Each number is 500 + 50 x the weight over the matrix's rms, rounded and kept within 0 to 999. Layers, rows and columns count from 0. Numbers have three digits each.

# layer 2 attention output, 512x512, rms 0.0755, rows 380-511, columns 256-287
386501470515553445576462543476530491481498527522471449514583507511480399479529413545462492552469
440535469522474530437526483519485506524488446519503522521486466561579551593463529510521578507477
551484502531425510481443497504459495495482565463493378528566477532497556464532531517576545538423
562467515462486567421537469487488483477485574590465452433481578493577446484442460459480458461545
444538491496484437541515500463471491439473553454459492529384496598509480526511486472520414498493
451505452527439512498466493487513500481474554525561524480506620520503502532482396359459533465492
519510510497482494436480504489560541485521502417495413438544509507475490440520493395534492547532
490507530495631522597501497555462575510449511481515466473483436429467489478454478482445487377482
461514531488479554527440463595484511502522571477453479568598409436582486439488541503521524486451
446537489521498518546579480508469488570477475494538558586452440407516509538515522483513461446480
484438474487477496474459435567420400442477525523511536497445520537596520532456476473489533567671
513501507485538482516547464552535564518544427479455532482492465466442518631515475477502597528407
541459497508484501486527423497490524499453469538501525420534470466449416521413483589515444516555
473442573447396424507444501518483471475502509510531491491492485465553389571499515554424452502536
470477510546381507431377506500405475621579570517585522465542523533468541462438489472445443535518
453488538431349531424512514502487522517445415501464572501471541564486577476555602458556489544456
538507480525568548531539549527541493466513533569514445551473400548481454476429405530469480505488
524454457418470441464433474437547483489413533497454585474462552573464526507610472487481487451421
460507500561403522482541447560540530496538542524400497629524490513496547539417531591440443526495
500533437425499419560516489562465479532519524468496396418606495567523470535370515530452534529386
513509548611450501447449488463587423391438485499640477543518511554523516431505451571543494492515
520501480595450423585481501506542447503447470456426532443466558446527534430437487531507490481503
489471511531543514492445520525451549402445474483468490485458581512450460496519555462553435542563
429498471508587500476552481428520560470582493432509523500487500548511562496506454444412503530523
449631591523598496470601547532536513547521542554562466483522495411464559504432536529485550508472
492565527489499433471458512520481530522544557460411563442525514590425500519474586469495477508465
430509402548464459556487468434457599584485481479508503442477459523439436481533441479444527453577
431458501519520553518479601490456625371554532559480548540512520530400456538515593538453530459528
441509369527475441502511491481492474543451581487506524479467497497448574542521490452577529504483
535522500484527410481510482484512404562468518501433604556484629541450498558454464514502438497505
485548537512472519500524476472428611444488426477482420448528497537558467514482542515418502510482
527513489516569406519445516479472434532516424408483524441526445480562519451502423524548553451579
506509474445465528546596538531566495526503511525491498489573497484449559583578487477529530552493
434529559497478422486503530457458496451566429520505524415526418499479578561558441496559569481427
469434406522488512510514507506535477469570479483499475510495485556471485424506520516514554497480
529463455461462488476449496539508421441575502508515386494498494549521506436420464556557427509457
500450521548490500482515597482489499469448541484522516471578454584611531478594580494558496566472
414504525605443516556455547509538462533415454502533480483442562521538568476526457427509573478577
543507443482457506444443564418472565520413496495533478597457501536456412469478505511487534445516
507529440526501551458481421477538506484550643555492440471612518460530536534549537493512507551568
426430484481474444532530478604560466520457411502477486519549479341451463479594464536458492546462
513455446498605493453556429489466464439498567474491487444456623478474486534494435499459510495490
401598489554545579537455468569513524513457436485504518519517569523489543576433445500427562537448
396551566482465561481508419466446530474483450502529448510477550461547515507443599475481412566463
518474498472503456560527435547502550503572526491518545472436447454526556522475469488575477488421
546450480519502452462498434508465563498488440485511482430516561485481585530329477569549538479570
579515499444502548462538512441415509490530484477545575535522471526463575485477513496462567486521
425493490499581582460543460510555584434465483457547461556480547488528520410534509521457474411464
544465504492514411546473523501547605549446479530498625462524461484512438537558489508499537493475
469409589441424525573398432471476543523464454490569501547427532448539518554500455469532530490522
516545542498523490578428606527567458533504565509558470460537588512584549497542500485513520530531
467575491507522460524543463451424425477520542470481514556487543566473402549449485567467452566497
474534515471515483485473468489502468483503461491491427520566506518567509558527510435513559600406
504507514473518469457447513451551539477485479515428569481491460528514421476529558526429437554430
525447419512406516550500508524464536546563458420488465468514479518568528512413582511470520513454
486528448447527565487559530558481518527512523481598531508530445482436465534535507526516530462560
498464451510467407564557463469475598534465501505362556553596441516571506468507469472502381553539
443535452515406516453430543558549520503495513439547491536500538517461518599520567534511488522526
493510508506511549484557506518465492496580555507468447411500516543493479567522518479418543537488
473499530483566488473553569553476544520551580461493476509442473572424548484522434523571572457563
564415510511595426566403490533556481478452514492552525486462455474530479483456491486556490582525
438540508428564620578456497482548500409527456441439429517452499502496464453548379509480356403548
414515524497463472486550508507556530533497493475583537523520476531506542506430492502461517541527
489544448459541445436499514490505475533410514544436557505517496562484596503511532499498464528553
477530531540466538476476445566587432443529594550538365469483505477500522530544493535465510485471
492514442509482453439486536466419517522561479494451483458548567541455455515485445494498556541477
449503468458509566550585513532525516450550410418474521474563496496550517574490471465403473474477
422478426491470502511581471450503536427585530572521454493447518461444562576525528504462480495500
478512408554511499608608504449497480505499512539572477515536456492427502452448445559539545497559
661478544487512521532445525499566455529452447499485489443489419454529457449458538491524480535523
544496559506549467440402508532465434489529491423523504508458500541496487464434535439489538512450
458487431439449528479602503475518556465471485489468607562475499579526541589437547546489488520445
494555475421468528516458404438497512511427551448499462492462483553451471532567556510489516532465
519503491466511428484429416453561409471414479439510587460434493561479450493487523558488523504565
503538481554485523524536558554515583446470532522466532510442463458394537551442514447481518465464
430516510539538430459413522436497466495560494454499482426410546556562559464591465556554486506505
518569530523527430436472473487429411530530441482512509489607488528495454478422518539516600409521
558531618485533512520543492528445546457480440510544487466463429484532524497556506472511511534506
485526518555516453567486539503474503525436579473507489458538519490504591523537531469567569480504
517520473480557412513519502440488475481542513452468522517604428506519399524529531499490531490544
484486469494550534453492477516540571509575505461531497580569473466522458536478540467564500514569
555519476453553570544553535480468474496506471537527552480561486476497470429530430571551532456454
451517512594483450420467523454503525483485481502481513400536494472501509469568382519526482516384
578476531480494545523469480501440472467483482487495455488508540580483495470485504563496466537522
455402521461506543567607418487457450475541528520558422453421573458507532481448530601530498486511
457490483477428627495519482501517433517578507516453460529497429534576554574483469561468443515456
539476595520505536531518397457576527520477490447479496471456506569539522443505415516525520585533
461511471382458567488398506496532498588442507465538538536443490502557474455605473506532571448491
523497529526534579484475588460581516497465488501545442472489501534455491485542507501464438558425
526574472534582514545472488432485476555485453502496532544563509566507508470474510506632562502561
477507453477542507505475427523457500594450487526591408492486502538495532492488471431427484491482
500492440506472449458510559471500539506433476570473460509480476508473504505441550451492515644488
556549481444536550480477446465480500479460465548540539468553476479423478503457478521543510444448
520416463543540478425480516481445510504494515458439508614460486497506454559449576535510559457459
480444521503351532457448472447523507481537503468439486425460501511493466515439480473433440460549
579571477555540495536502521633578491475509489510478478546492539491471418510494418521406558410558
498501487492465485521490428484570473541520496440496569513499513582658455493459498518482525529539
584538552453479544504521521493507513544518513565522533508515521564538435480549440512490485551510
512437524535587534496538467434563480454486500508503529467561533464458545455564453537566467528540
441468489480441419556427507508465524541521457528464463452518464419484490459452501515469465506499
565512473502389481483497456479487526497481518472542474441476459512566500457495513518538564476538
555474481480491469509628435545497477511529493497573511576568537449559437442522493481443484476476
554492453560463559517487464479480521525488480523476567538403407481464456511526457507548426573503
507524513508495520411502507500450462503496468572454479495502526468454458541465468498524464516580
480520562557520435551497506470577543469463511545516440459526474582495534536466510487512430533562
555477399499574470513476563536500476511496505517537550513425513438582484544521463528438543491477
553538494525439588545444412554460425513482476377538446465535518506414549479487404475565609473481
466516503483493538438492538514496475551499505538578469415477495586448464468605489497520506485437
577503519604528372423459484515513495522489484551452482472483470512454506472522549441502529561450
522495479455582516498565421486561515629497535498562492478416459528498492592541514507462452456438
446507446538474462562546560529452535511563526489531509525440445462571457454456552582495509513508
484434450458453414549502433513499500519564446472379437497453489493489492495415408490459522452476
526491422495503450431487479506491464461532584487527539505476479497459495517568450488387557541478
483488557456505493509438583494441424480470479530514472548545404492457480510534457528489487439518
475469453459496528510513519470449428402465557472481535472458462538508519522513509538530557533543
475432505466513455567576465543520585489561546518471455501519536468538509490484467576583457497426
478543450490473479463518440530516556487475524540479444428397488517577581457422477506497534596501
480477531539540472634511530476480475518517414512453434490510502423530637543455497477495542479559
512554510480551517647503450480491514517496517494474478508571477495505441534508486504550427458474
461437490451567547463575494485527501472520503606497523505506482511568561464469500485528491499484
569595489475524467517480483582548493574564566462561536512414551411574525516514479412560530582508
474483529604470538535492487476468495464506559484458544475487430447514470461560536607527554479589
527510438492611486453536564558523487444454437520568518474445496470485511506548462488465544492469
415527475509597439445482537422421466454510502494482482441479470507593441495503486450486458544432
443502490413486435551559408459443555486467451528492444494493453553499500509539450459485594568411
540481473435502491555501439454526557488533461570437464469513428463578430441464439499473563490413
534415490508479500549515472608467506465530476454503632461518467549511442468586510523388452465519
501504454380538532539543476451506460531494446548521548527540472430515605482389513459476524509525
419482521618472445478533493487507478498392524545506543441539513496521477426543492433396527498458
605447485522470603498607476616511546433492431480584537454483504504415484504506433470543430468545
496494520515444501516636508524398501508538456505487442500537535408456490474473445542406516408445
465519445518433542531523448467567499579430418431525487509477548504481530565463440481440479546504